Each number is 500 + 50 x the weight over the matrix's rms, rounded and kept within 0 to 999. Layers, rows and columns count from 0. Numbers have three digits each.

# layer 9 attention key, 160x160, rms 0.0973, rows 0-159, columns 80-159
509661511515436548493499410443542477521563467553505473404495521520450488455534493547497497505527527466509455489420517532477545481505521439466590477496568429463517543505470527395518537503553483582499490515491517541532473485460493467492533488
553439487475504429424483553568543452580454583542474526528498535464494456532438475389496506427364487455531594529586466612527539516476460475512437481559507480507466533515527521625541464506419514459509517498551460428525527480470536503546543473
435483523421511433517472529463475525483429516489421484460495546485520541511465522427504545441439529449505485519501494511467469525466491479538513534598533427549484494566512500498528455509499501506516498468472532502519448516494513501477475573
536533577484493495471514465380475522613437482509496475486464518502491524426506509574571564583565453488505524555457500504431497524453445572552525461446502449527520507417495425533511551577445537464522447424554517533480521499529520466509500503
514514469577506505494567460381471502553496452569500488415467532518424547433569494567561475596552516454486465457484551492518555534484452474507497494450498511478591483405524437504468566530550532486467553455521480528483484468583409433482445419
534472473538523523451519435467512469553503450594501524401477502507458546462535563494546552580531479535518496429495534476446490513471469491506549528493539535476479458460548540473525514576515498524545466531489471516480518540544426483480477482
488456543548525443493504432520458486582500421519521516477470527557440535404512524519545503573529465492471544509529471533485521423440432532477471512471522525500488430436507484531528462514550551509559513550475527468499502509564403503486510478
402543447406424519576521420515463577424493538445542500492501571530580530578455479526418437381540617485519520585581447542555496441443577519512540524571451502540487560614474432502538492352625351484362441474422485557424459438528486583405398512
538396557497504508392365536467512473412451495539507430556490464489549532650456492422427440473367613519591513502603553454552473480514457619517478439562470516491441481533474461541463543462455387452535509560478523500485452461416550499468508525
508519449532435449481506597565443523528509487430495561491515507513454501469444566580527558487514581375460491542563533450472559516495506456562533430447464430516526524418500353512550550574517439477386505478569525511458482540493569452433519503
514438408603462553434483461561516480493554546516479532512560467483585559465446562511518588517512366534542485432444516520489535518517420386423554514467485597532398467569516591463478469524479625485628572544513413430617557491405453508506594538
427455501441451525517607443536541473531444516474517392485443553485392436547596452546452431498589482561402400553400564463543505458555529471486430662577548484476493566566479575469385589442430415571524433509499498494428566504564451435458505603
495424502440524429534464440553445445564499516564528453435508490529568494538558585460460350505487437519445536489461397506538474457477455496463477518624533575485479455440504569517427479505477603506541437516438385492463515505414477508477606466
469435554498536491546652413518559458503529442519527511433670515507641496427577488456492427368633424523556394633426536500663435501482689358517502529596491553514483551596453584506534436427472513463508505459497407520487513539489464530555539451
569517508429605517501468430378462445469512589528532535376583521465581569559595473556538407485519466589563553549466461460547554428463524538409409465502433549511424454516545550508561459486582556518468475494493406580474479487518405546492442444
538593491590484564498436511467460551411489480464531565563495537478482494540438500520543600504369451519551543442435464508378556566498495454453580507431443596542436501568526519541566475542595592473589556513478545508486485468478497641545489460
545405482514490435493500558516501467440481606521493462478521534433446486466437484412491470411417531436503576489519500518488543469506402503510487567539476531532447530514594550567521448518513449412501535462540489469537505491423481566504534470
435510454487549490490469485458478478569537523482488532555453480575488428513473545519493424528526522535484530483485452464441513556581497511459523528480507516396501466481482485519574564502555491543483517492503509482542466481500498520485444565
506527517550500478500500478429499517569549475524447495524467494498447513433501533595511560638496484518449526462418494497428546519465542497495484504455498478471517507422504525445512597528493554545500488514520559490489500497508490424493490500
519506533525426517484513481388537517479475512563518490455465536555428494492536517539499486576526542452468450511502508523487503499533522510493525484502502477502523544420486483473438591509537556540478509488529523549521504528529474432503435396
440417511484538440527517489511492486496626483452497507477484546489503481442556509437490475496566492508479482483508531401406468561475575527456514514471597541484497516465423532497510483505540466488464465490494475511476504534500536456437508520
510476481496476527479376543586471516466525590446479550525506483487569525580467534494480493455501481529457591484519447439449418484501478437411531509516435544550503516588500548556507500552525458532560437540420526500543519485431548517407463538
564519533467517552452477511420510466435534538485501552524445515427500449557582510468513533478423510496553544448517457483522443500535598467480479488495435524512477425554427547494455555495487468512554418611529501510456539464429535507440480568
473520452570515486485466513534559509405499481409493520532563522475524483519485524511581477453501596512484498522525497516532479520544543519540459476429455502512449476530528468519533504464520460475450530484529551485535458540466580498565413533
528549444482466497513517582546515509487535531417440544541544458459532492529473474519511512418449581427488452529558523482500415552532534487529476494499541462538507476522475523525515481470489475463362580473551484424423451559456593463533459553
432343464447511537503554424584441463574456435541431432496488508470477531501574544565462504554523349557378488476438500504506567443558470531418509615528579489546477552534536601440415466464483539580608470557463441543543525508481478488462608548
413457578501560523532640440532512423538441573539571454480523561535442470554607377511498461514466385578480446536349437540444518503564484412468502544556516484523537598624496579486477471491452468534566449490423534480485546510579460515428488466
471502465502531478479439433398389479471533522491464499499466512486580549484531649538575490514490519539555494456597540415478492491507500571515331404432416507482479460528548338552518401468507421522457462434438530610539448562519571466458464426
504493510453508523434404379543521386492481568594537501405483457503527507547554547532535421482522574519616535443457491503542433413544439530471385583485435551477482414577551524551500451518515533554613444460496516537597468486437400562515468528
537535440517545495477498474484498579499552531469536447553524536499542491518468483541447545524506413468464558532463566490496525572416536354500581482566547460488443497490530563508441646519531494427417589518541406455417418470467527474477549534
529586526593422560496433532507551487406401505495526495563442517475467414534481564489538617450448437440485551449528543424368469546481589488577524534449645494491515483480523414413480536572574474414578473543543479499439467501436516532511589421
452424441465558522489502529500438484517528399437443528484518495499426549414451507496443536469516462500401498516644517520522552423625564600469477551431495496500602418606527463503414478470439420583463522599489511519533508455519516433532407566
504487539428521484478507483460503522557430558498595527542548517564508484512468561454498524513471538502496456492543488505491425499487530479499484531490515458434442512452466548473539476570495568474523438483497476504505505502499503459438487512
452455500500487509497460563536459438443448448437394423525567627484480496531435457546494547534537450521573552486526491496504461484478565503499502554492473514522550546473495499506504486527450453516530462512508447516542474500533484534541534492
504563474491514461493492591545486551570432536502459599437570476586566462519573552431506490597533508475472549482390479511531464534593513527383453488442482439421479451474486504506519497509531583422611458486553496447470508535506456458538477515
561367583438433482450604549590501497472400539563517519500535538499445611411524465476498456518511479430532428509501486466460517435547470468444576534564395474547550524461540419543431477477466460431444595464494486484508525551559547513501547505
498493450542531481531448354496448475526586529488519459473535455550533510447445465504484486545547412578393578546473532528463540424403497364539477529489505608493486575507499568429622567524520527505456545557502571473535536494475469444497585477
492507459505499466479583460562517512570509498536614504522482488465399538517479500495468470537463499454469454545503478532490543531425418452560564473533395575485462529548496470538514530397538508485551526486473517439467500478488544537455556533
500480455530472456591542522440429517577513515473458509444443509478495466534490496492570472471568519498560472515547426528471561556478466427541540537563521504530457527467554516563499471501565494580524539512449496533434527521378529571546528389
518470494532372426552439603531538495471489510515501439479467509488605462543532603541455528499407507469568496573477405520531515397556607537539495495426459408490427412514498511511526516483493438398422431588552571546545395568531493469446513398
554478454488568419544481419506437505519591560485504445482604527409455498492478548501444475566510402598469620521441492483502537448420437489503508494497548572510518479624522537488557455492563586536573444554474510429591574468494429462487512504
356575433509544546580576426508462508502615562501518537568495553485428513519439508584393555515504490520396554586506386564468556519482427401590523453491454539492552473481452493504546528484507492490532418562419414493577579460538401479457502458
430472534538542518504520424451557410480426486473457519415492450392603413473499511441529382511461448574645453448474513437629491374474573525504476537509412528513435407643524553508533492533553529581544510547425564668457416459488424543529591461
465534515497634559574556477581497575498412476449552448521507551519431409417497411601535568499512492459523468485533446550409438388472556507676526397497436389488453472548468338528578491462458454407544582613466587575542432528542554523530476399
511529517521557503477514510469500472519452498540503581557435479535619535546551511457632539503615424478525484411459550556538571522514459384474458520495583481475440576507471449543542462461491539487531583535535401638522492496534448598470556526
464494539446579437494571442577392471420464485465503495537596521450414569358511479588485568578449473474455445542474484482421417361518519598568419495496375515536495516561446404502468411497487512434473559456483511426558541501465493410455468534
579637474421602438416466417418417512447528586476539482498627511507632563492557562487503474584517522411620529638310504387651516558453568554491522556547561526511543497570451585485500490497520489528490445419588436523524528485428412426407492548
452611511514444526557512532524453602524518430502535556586395575507449460480419509573543581505597525452430549512602466542452432545603450393589466482434326481430527461497491504547617551570581585408530498498449547456361501466524529446534421444
549440533455477512513575523493508544463497507394487432490554510505456542458513553510492539544574529482531572492541452416430494466504489528472492514597521485551583558459597528525541446525558497562564545499511486495484449523525570525520473533
505496509533487472494554440430532509505527442495477482460478423474445582448496507564490553502503523472471457504597471483406544488514502637513553483545497495493534484507527487577406470449495413527495579452417547490449475498453547528572489473
495503567526455519478478465513480428472476487508458414481507514484531478530512528539495480557381504526552549553483488444508475454502584461529452448484530439471520527501515555411532518585481448451464477417521550521551527547466470508517533500
495530561487492510494563581468440351503376422450503538471539595493569544446459532478488432457496595515575501490561512417555481499495572568481454516456473437507485541432519541599436501504486438453500500443540470493424408519510527548480499480
588483519480551470465458472499474503601520571510610463493492594473496517512521488534494518511495514456414480560474489489473609564387420435491547436597427512554439511504536414526521533396530514495512509467463598470434553481523589565409488574
484573568501407552498444553512609490529419438499456565539469535551460480595593479481541582471462555455570441514487460482561475559611539593401516497416444371541587479486426410516457473512418456476435470458561458574467465521536444587500511597
506491424523599452531500389583469500487588568504513397454573517518469502454488483473455469568488351554427565541419502498466543513407429474558540508558531620490468496520519596485537467491582576548604482552426488448523548474430480420470509463
535541504523482547508582583505592476422457497480470495515481482570610452431544415459594500453496390472534442468522517493480432482538590512520505569502533391423531533430488490466496434448402443526435509458540476565456466568446511501539546474
505526555475510496442502528526527498400529537491525512499520451460538538455489562523379487477477469541529534547414460470473453409543490485574436507446437540538546456506463508511424471419512498407574475518562528458576438477570476424443476537
506478534509500415521339526555433482518604454437423439419495446382529446514532536521388474485449442561502528543380478480598524436494517519532458480441366607498573446646478523551468426443582463524652523596511563539533468476498441479464486534
582541424520474599549370521429419557647483482409531502458460449531532521579539416456553476416469580466532477542525533510686429542467516484432453486522571514486536550565501497524469535445444518578528494430497519535454536547522544556547472479
523528488531328588433534475534478483542481370578456534504494440508503553483540389564481506425542508627430538401478526427493587503564457533418423455510532536466501493604489520482530453528455499635563477500471440551464491481568465517523556579
431507514519400419498401557518541467416605581522498425479454454400550474507427545418372457487451524473552538586567431455565500511539534528497470521485472561485587408490529570506537517470630449443476375542523529454441455535474496462470473490
487523569597389518556418509488571544439502536357436474437390446461536433612440511411560499444441444487517485587515443443547495471539537564466499529523482502579404436584541442505516490533549556563395503549506538597452489481548566541525500410
480535492526466481493439522584634494438583576486456428441371442436465475518396559422514505547480546461522539514493487447536547582650511576418528449584377572544516429413446567407562485531591526540459510479559452416517539430514494436524389622
484519544491434387483454425443482439378515547542511548429564542405518500611483621588441471499423431630580520528478394500604591450437538473518450542454473467601479421551514521561470480488534497474435384524519546447604552497470403441485545486
450555476496497546489541520448493499404502491488505525499527494483499577484473481520496457445540445470555518455453480521531469444556526562463561568480452504556551521556516518442542560369469544511477511476537452513460473531468488496490522471
419454467456468475493515469488497454564454527468511457574501444400488456521498477527501476496482438486569486466516491450510522491483508505477436486529484570584524538562498493517532505522527459521516477569494476484492495534504521554480547565
487554519504505479561460534518524500511617463407460450452491493491506538415587491542472520525551505424458518587485551577487483521493532513480551498455410456392558497397523509504501517449508482506482512494558553563447507505536521413576494438
492500489572474534525507518569473463553487510541515533518476573568552484453535461518480528556524487541430501501551543546466502516515409426484413475436531479506467505487510501500505436603498563496560509454447504489545525451540475529470530504
519502452527591450463534466431523474516530488552570459530524443593421594442449409559507467457428515525571454517576526528528606466492457588502520465535444393479548528521488468503550548467447439417447487387509507480535459487476446493473491450
505467475496505514506408428541581525515485446526468429479472488501525474566439565545488609548461478499559489540520434525461552536493538444532450500443496517463431533471518545543476446527453450484478534466553552498482596540516526459557465525
431573463528498513558477487543498491491568520495461508474500547529562443478488567531451522507528498455421519560597524528511495429501462420550511477539513517473490452461516471488420459501561494519482520465525450633543478533567453501516521403
575537553534498465514496461541524506436512464486559468520515512454414484469464482540435513569482539554361538555411469546495532421475407540569521535514522495478482490534525492440442548551485545450555511543523527447515456551451487451575493457
514477479481554459528548406560489537416584443538522517490445503517536529521510450452451467477452503525488513527514477556560545445499468473467458526460527490536521483527532503517496448553535511536560480473519413639555517457518455574454470417
573614496442521504568486450521407594513482477488439456502526509566610525490478511387530432458498503462556554435459544575545544504445501526527471485595485498476531458476512484513499476504569466448455531428500435489504502504472560588545510387
484535503499487534555520510495488583512445537492427469550497510516399499491515474554425469502580497525418469478572457566500405452578534557539565479548503442469573452523499408467514584467474508452406553421479557507425496541514569453515472513
452539510547398536491438581519605487538441492531536504549499515473389490401423469597463584561573541482348481478538527482408522539513426495586523523516553465469556518476487487481483504549449413397435515535473674376412545494476577435554515540
427469511568464523483477391490558464432472428468486501516545455466484542420513395464348509504474491554433485489536538365526490448449533635521592521547579571511498377727530590461409484368505441622458570631576529455479506500484495508472475568
468564486463492579465572544450482420541423564516449466468573463492446512472517459552505451443543445486435531434530508461534501499437566581524558501477472510503514447600549545527556471368491578452495539565508614405419533422570479474516578593
484496522553398573551438573502527443564484581530477487550541479479411451400441475528380570483551542475442484450552533470478518504458451516646501448520545484429503499463512508452549502482499471422456537565587654492495480508496621447458530564
504417554493475485480458556437466436565460520514466465554564566443427507419501498577429566538592416452373520475437497511437616473519438477579486482558585485434552480496492478440505516530422464391453495614551602418430474497515503458500535513
527517391425502430513449424460476589521463504484465469500444474441497559528452494518507582499432456475553532491547457495596514519467546514514455482525476514536531568490409513498622428508529445461473528480419534416523510499389512599466501609
432488491547454585512498536553525433535591518574485517435511525512508398491506474484513547538529495562410479528492548446434529518517489437519438475506528527451499496493492433489449466586475534533528493494472510529507560496592456468464498587
489499475440454502475500507503529519465487467485507502542515514439454511527510561450497408470481515512542490483463517497466424505445571575472505536546486540559537506569478560558439520424522499570459519548480473472451531548458506562525497515
514549505528553569586473504537513523505521488541498516474466487606522462432472466521485567471529511482452501513539493588485564430489459459536483499489551406475486500484519416494578549544514549443485508503498522552528497482562498483460508399
503434528447455437507537513498529482467438528470506468573540486465460541528494523484520452480488545535567493472449521434485436533495544561501495525542487526566547521568531566472486511436487463519469541500483500447486519580427519532494481569
434502407490529508494397540427470597480552497511393476485483505474603477494496573565498529394503539478488597518520521502438555537573481438498458455494486505495493552432570474459517430484502461450460551518600453633510510538502507449330515499
479446457511565458386537413506440483473539404502549486441486473490580586527424529478514457518499415610537544568560517449571538439528476459441498542469516584544447486548539462538506554596496468515480437548523447538560432519466451561572482428
514538506498491448525450533456528599516471426438495478561439494575489506483488512563449509586485506397487502523447413561620522370477432486470482578512424474454484533455523495541617522517439575404561571531527489530525541482454556474523488403
547469475467521541488522557474476479473453478426487501527509424411489625522550449478618386480480512513647463447434541428481444552522537607375508483565487509570540525596496532475455429450501461548482476462474481446415425536518536537496431602
534533465544547516586542496521538511498501596454567510546382560538516435508514576562573561483516595424547532489576455586433469557605553431490545485504422405548473492455394351527502435494514491460454472414470451511493529598478605527381515421
593521506441595441518532455573381578539617511408478544487416504533544515560563558438528374453418494464568524530472470618600448429518548421532507502495387437525490492476406478564595455522591597578525561423453422531524524449560495601461448332
555517452512535556482501454513533505511479496520500552514484607489448525467452551550502622467482478496520520498487535501439441483575523399610544518454488437566545428627475446480477402538511446473422544524528410501488493488535507457466484471
594459426404538478547524480610363565451592478433520525524486433566570533578536550435584437415483561487564535546484523575549533529466489570318483593479418491548418515477478478565500425485491550659523417408510375609605502545544537630427530439
521607443467541478532578497436483498440499534593471525508458473553523495497573540457546479461542560489479448484513489512532457498494554443529539521494469424544531427491489441482435527455524512542439332367466394547499516562536502579415523385
500545484537554509516553508489470500516604419469452484611532617531544418451413512425480499427426532555559527591485503503552414498469476497556482357538521486468512483477439390479477428513576556552493519449478481558521448555527456533491523369
446522489464500467535434513440507554482573548485471514457449377496516515574584399550500470542444381479487546478556519546464511532479523502524461455439388465582526583430469448488532540438509470501489516421526529481578579510437521466415477480
526492551392501404585390484530473608586601529548567482613498461483510496409416438511436518441431412447394483508441475560470508470325447551496530353441513506545549636479541531454547586456565592449547535441498527511483540447375545527488482515
483453470546448452437616472492497451538464491472528451470489544476488509522510491498570530465612544528567497447550541454522512622517422470444392514544564475504452488489508422565453480526467455566455510573547470519442521558542434493424514524
498446422551475447454441473482488518538507460444532484476477500503469478561438576468588560495562531526613510525548531463550518537487447527406420527578481528487449494495544452548444492464445507572526425580598483479447470569553471520539524568
521504512528455522570583504510477463510512480490427534411512459468495514503524459561483463460509437536450507532413511497438557558464529487523515459451579512464523508451488555474505487514471498486513544470506496498487524489470491463452450457
444505591504457476474563509446457477503473533516485508517447552477481487495521446510432458505415497551442505514436463477504530498564509456550543492468550479510499475465481559471559552506539521507530485449500526455476529417494478528506522436
537460386570485580452481470562523506542517417439476466463542424523508485454521569457617501505569456487564500502555553502547477494458467562445459478572453496508503504538522527528469474514507483535510489545531569533543400569514528489508510558
501526564469460450515557384446497489463534534581570526526470527495428477608482489498421476523466567552470461506481450434517441479493515495534496519423516510539449485451494492453579512421557499486550461533492463453435531402544568547522511448
485467542474500441497559517543500464455492514527443525531470540484417439497486502528465440495496552484512542527512503513550538476577541466506508585436440500442526480533480559506534473464505565483452541445522430543491490507492415500475485471
556563524511468509556571480591501538485547562555505551498598492466424469521388517576455504431522525459494497525465487474432508465516494498537444423522472428550585505446408484519542534501479472429470470419508431428457534457432478561465456535
423523484413591479580657545523563548424615636519482485582431542543373447429556404543330433538439471430278466494405441648484539519515644397635569507426468542366627570414523626429536543534595571312486512409460490617485537382398475481468482387
450584524503497511519545442489540481550512454535499537421602478530442540551498473523462565533499495582476540474507466402476410479485504582532531524434467484446521523606509567439532552530513476551513341554530521464447505460544514465491433528
549600468456476541561577517555505567549496555523506475504478462499510459449564465508462533487562494443416475487465459580494496567479512475630474465452514434489553519435442467446571518502539526427546538458475457434455502433473567506542542470
521425456582475513431405506445523462500464427482501482430502458478546512484576490453508476495568534533592549461518564423516516505486527444473471554541523577513463544581512543536516444493491461571484480525568474595465518517463506514483428509
522388509517459485376413506388507413475515492540423465529479472516588492434456507495472351437417589499554592414522552487534576406493529523447553574528505504489508407541567575563400529510570542543528516513510470593540449495449472507520448459
516469500475514489493541472522421528463560494498505523581497566450465548478485440563488513463422479427434541510461479540455542387548505441460509604532394485519536501396572531484518552462572612412529470529552531443511465588487487510482440533
509498500565493510483447422571526495588530503514470566482488432539568523427545529518481506465637492567416515613450575529470548447581458478488531501568565535478550520467445500430560452509533471489481524564530502493554495534503437485484475593
557515416485547454452341584423419539443582482478453466474557555507535579402468557516549521522490470443520573548556485502430457464544496558479520509470481508572531537494566430490511541475505469455436451575476430490560408534539474476620554512
480547571487495548540554471543498518553503526580455554501457464524466539517499517564442421479554447475444462523441506502498581534469588441530477475481481557453542508458488607402477565516545512507509490465507538490412565428422545475399504410
519432564529501501499537483475513511528482499511488575508452465453420509540533486494531432516519480539505465468434518461556492544433509492475493511511519583451489500493475508461462530434423477539521496512505537501401558490439516518441494476
530550571485487482500517492495474468491519555553454518481491542509509478530504413553384459511397559515436570530508467511488496513551549459569536458474508502528552519498444492449573500511500487479508492418487535453501553374480524498504467461
504559550441490449536503484509459526496554542533456482484504562462481508482502472534393499548457530533425551495430431543493510472520533493548520487500561463547515505494473496441629494513510502478477537420499455518535543426465472490503455445
500505512481516513423566509451533536445463489479541574527456470512569491582522488432575514576519433471505400526483473518478480519476485420468459465527423476540417473478504459544385544464422425482520572547503482511465577497560532567506530571
508533508511481485481521489493497454513499560539475506495461520496542462504457485508423476465440522518455546504489501467478570472510557444542497515490532502512488442492475494465521454488577483499482545501502468535533552435477513472472509421
430455426529479568361488469510527544502407339452479520470487517510525495500529537530516592466518528445534523504621520531491500451445452566459476570507432473454471536576507458542482534434471423459502395497538551524553452534563552513509497522
483464487561471484431434499478527449577501519546519512502431511448547474491529451541457482458515547521442507446547494462536477565416541488546445547511477569500444521577540531544497439443482441531506441550562522444468570402520525504567479469
492504507528415427420486466501470422461477484506440523461532537468557491519462543522445476492445579522569544473478507430514519505522506496457511525513514513521521461567463554477496420517493461548485522482521445561540499479517438481517477447
464476518534544474413469459448486431488485507498445507507465615533465449462584556501523515529439521622479491513482495511478503553527504623468474543521609470476458467567477423466474443537500509543467502507468608512441508518598439457539509493
469448490484537491387567544585537581373499462544526407507522498432569581516523467537454572534491554512581445517478492594466537501578463446450473510519497444568470588461616420463491516463510471488407618397468437480499483477600519532527503487
557413545553542498393421486485458441512519529493510485510526480471518542498560519440496472548507553543510541503513509508442498530487503535367495527546505466505455542520539479560490477506504419454512515432526536553510537528451422504462515574
456494499530522578573547540555540478477433468483455538513421544565399460501517507464529535453573509484513482472573525468542491509510520514487565469482517525510535529559489488498462462488512503544493493536507557522471456524500549481490454464
486518547626498536473461437557564481466532423480477566391569456508400445448536513573499517459577444546533483572502507409458569536510511545481466477548575546519365492514464513539449382467461420506457488442553451525464512487419451442507455583
493552498538529460481492507520517525480554523467382544518487425527518488359529530448491396536556428521497572499515578526504544384502553467562511554521466533465565539541455506550597448468530520452440519498487526569483487549473404534473539496
593569499496545477569552486490488508432456458504484469508518443459528517424500517490513548449486455482496599545462511506429550420471570441534488539543520525468456530457503476529519555486495500455441517504488550436547537503493443477551457527
442520575459477461481449469532478468539599547549508507556385511514396424486493508520425498526490521494421413569521402485531526459485497471563509461432515468487574463520478501525527516524518530478541512450443494560442525488543551579508522434
477493535482562462507497469565519477549562558494491485500403533497477504462473404507410464520535451462396494502483450506485503484483510471547511488441478488519523495489530417503509535485516486497515511472461476583473517476501538525521529449
579489445528405577479490571457485503484407418519514522496540496505538485575534477458611515538510519475581508499501544462506502515532493568446510510520505484443509544518457564477496484476516458544514490580551500444459475567469525460507482498
479503556452556463533527475528544509488505495496477471485457524465505478499470488520409489476538507519450465506495517568464503509523537420527517517467518481550529473511478531496487492513521551518490489416474496549487545466496535486480490507
502466476514497543482474520499495427535498500506528520513570432545458497542527546485586491551469532471555491531538494494525465477483510538442475468563483493468496489494481485517519475474471503516554554532572463401475448543538460533510480468
457475470627591460560495328546430469544585464488316481418471492436355484452420603589500565541526549478415481567485502424492586505558492450480363516520487423528478523375503476462509479473468497460468487535440458568572547570526524500554506500
490506443609531511516513489545555439506443449487479618449541473500430496564485600398570471442515516551508506528499555381505488489490483470459586507500517450529503474558482504460538591427473425619555370575537575466483413543438497464483499596
473462497520521492530470455465498476493564481516519507512511482456522496482481502472441486518475448508452547531485494520494529536519486459504490557491544553536542475473508514466502470500540564515491498454500447497544539490458539521483518451
520463500483549499515524442500497498477468469523473480443450511491544526492485514511448485527501474521439525476531520500500528482508518492527472511521528526490530450523486509510467467512514530518524510480508516546559543474525469474477489506
519439486498410485383495621495638480520540456410436493526417507488561495468595514543537458532530489549591461473479499560517440523568505492450460528517513507500541502507447411430469517565468523505434563407485596449412489520445452433518483491
501479534455441510508522414450576548506454458515470499489489480508503460424575392532513457550507400489607406409473547566470587486591487492501525464499418555439544498392557494446576553505484555500485444598404502467473531503561473508526449594
509522580573532506522538468527472378442486485428390522399439491504509442510554531437571449444539475471479552536464510417452547547416450493478536519471520502496554512490556520384494537517498414606616335525449503476507415524526445514510572453
601527485523476464481488457526468516507487424456497552459511488472533483520487528458468537570410488507470437476453486476581546507582489512523548546514458434473492511435524512455586503537550519496507579501559431524439507553493613465481456453
541536427501463471529469517485533572656586470537572444487487392538439554537529392561499520471520417457539527553431510477485482548405517454501576477530432557387500553435520441489475465455553544507548541532510547517499498437413457648480465573
437520530544543499553544528579427498573527408422468424430521442458542471579466464534477471498460519504535431487616463461591570527468450427507484474543462453514474524420553533427568533446511492466548521406399389582547549558583618542527516493
421461498515468464565443552565540467561563428516479466521433413549409468467481534550425545554441447595458516587469454478497522488505491438467479463525480479449592508454407507522510412523494538598608520438437480506504540465535567473626494444
534443529503442523478560489476490520457463468552434485600528564515514494538526426483536494543516544506555476452461556570441519458469485560450511452533530546433596541439553476547556568464473493451487428534534502513503457539450463524484571550
617499486420415556462521604488530492483464514467534452554561513512562553588526441443582454565479596436530547463436539580425524530450522558492550449522549593447547538503548549493484535470530469506478479499565532481494445469419512498397519553
479498438519549480525450605486449487540499445529545548515502473473509501522510559483500485479496499438478516520502452422564544513488485564495476535536468421490426507517502486480441448467472455506513546483506551490510523516549492529471456517
569478528538405473443475557481524439434432473497484514501515494570529521558530539466606486569502553472659464517468525491491434503484555520426500521483507493438500511528546564529488492548470394522542463537533521507440466525466479467556498519
411548508464501473598535431439445524537525516530499412556518555513493467416468413530415525498486458504459480532563433536517489493533533519621505447539438515507474472549515400512485488524472570454477549502421519509544547448576523581518493531
516514517414528464548500478495487594501531485472421470527498535428489484455522452542369489515475464509453518513504523575506508531569489467555537475491515501557532542517518501463457520548566559458477484484476525534491580419514496511511474464
475494430507464540420438565428493523529519539468531570569532444511484530560572539519536515493483566550538553450461503517503489489526509581486466493566500516506452493569420516533515479510531468467541575520568466415414477508458483438538484452
564504483484390624376373506518500490596441465488516558562604479482548445614595512453577517496471512573609546478435643474561485507520541543466457473610530514417437495535434571568496449496490450514534467626631465433433465514585503489570413639
563336542583456523399398553334554348500416422592470630527537461522561552643558608349766356461486527565651565452508570457563472500411516625338499512530547578459534449578544528580433520456438398618607380642598639326509414591410385458538515627
492509496436521459528464497435411538588550609530465421527499524486460516431463584487440542485507520495426537448386460507440518436450472519513402614570564562542535505534578565592468527557579571409506598499550522587441503552418491518507572479
495454526441585403444422390389463510452591552498572451462532568500478568503436592470457613595546564537490522513520533559555499552571513481514420482581415440535484495549555522458539505491510448392449572466522426414501437523490622497597504411
618462482479436500557441558500475567548548521535500484508541486517499464573413435427522486526585497556500497556426540506501443501466499538515404508543480516447635539492432451551367406503460468480450570621529497477514497515468504455538471530
505557450491565515589601488519490495456598538541493449456370534530482496458498502551516467496467484528499434540433453475466481540563487450473561532464460427403494504451503530454482425490450510542576438447541411448501513530573505568448531483
572540473487602493484430429401545548523581490480633538512571366472474553551495446417545463569508512461477663498404552551457446525511479512462526542663554463455501530514541528536550443467571536509508606602610383491422447444498459608489489458
510531432514430502553456422472527521416506632561578482555504602555500457496436521482489608505461625501461474559509478528519437550528553455550514445642488462545478502525419505543608505568510476522479638538504457475425586430573498461474535418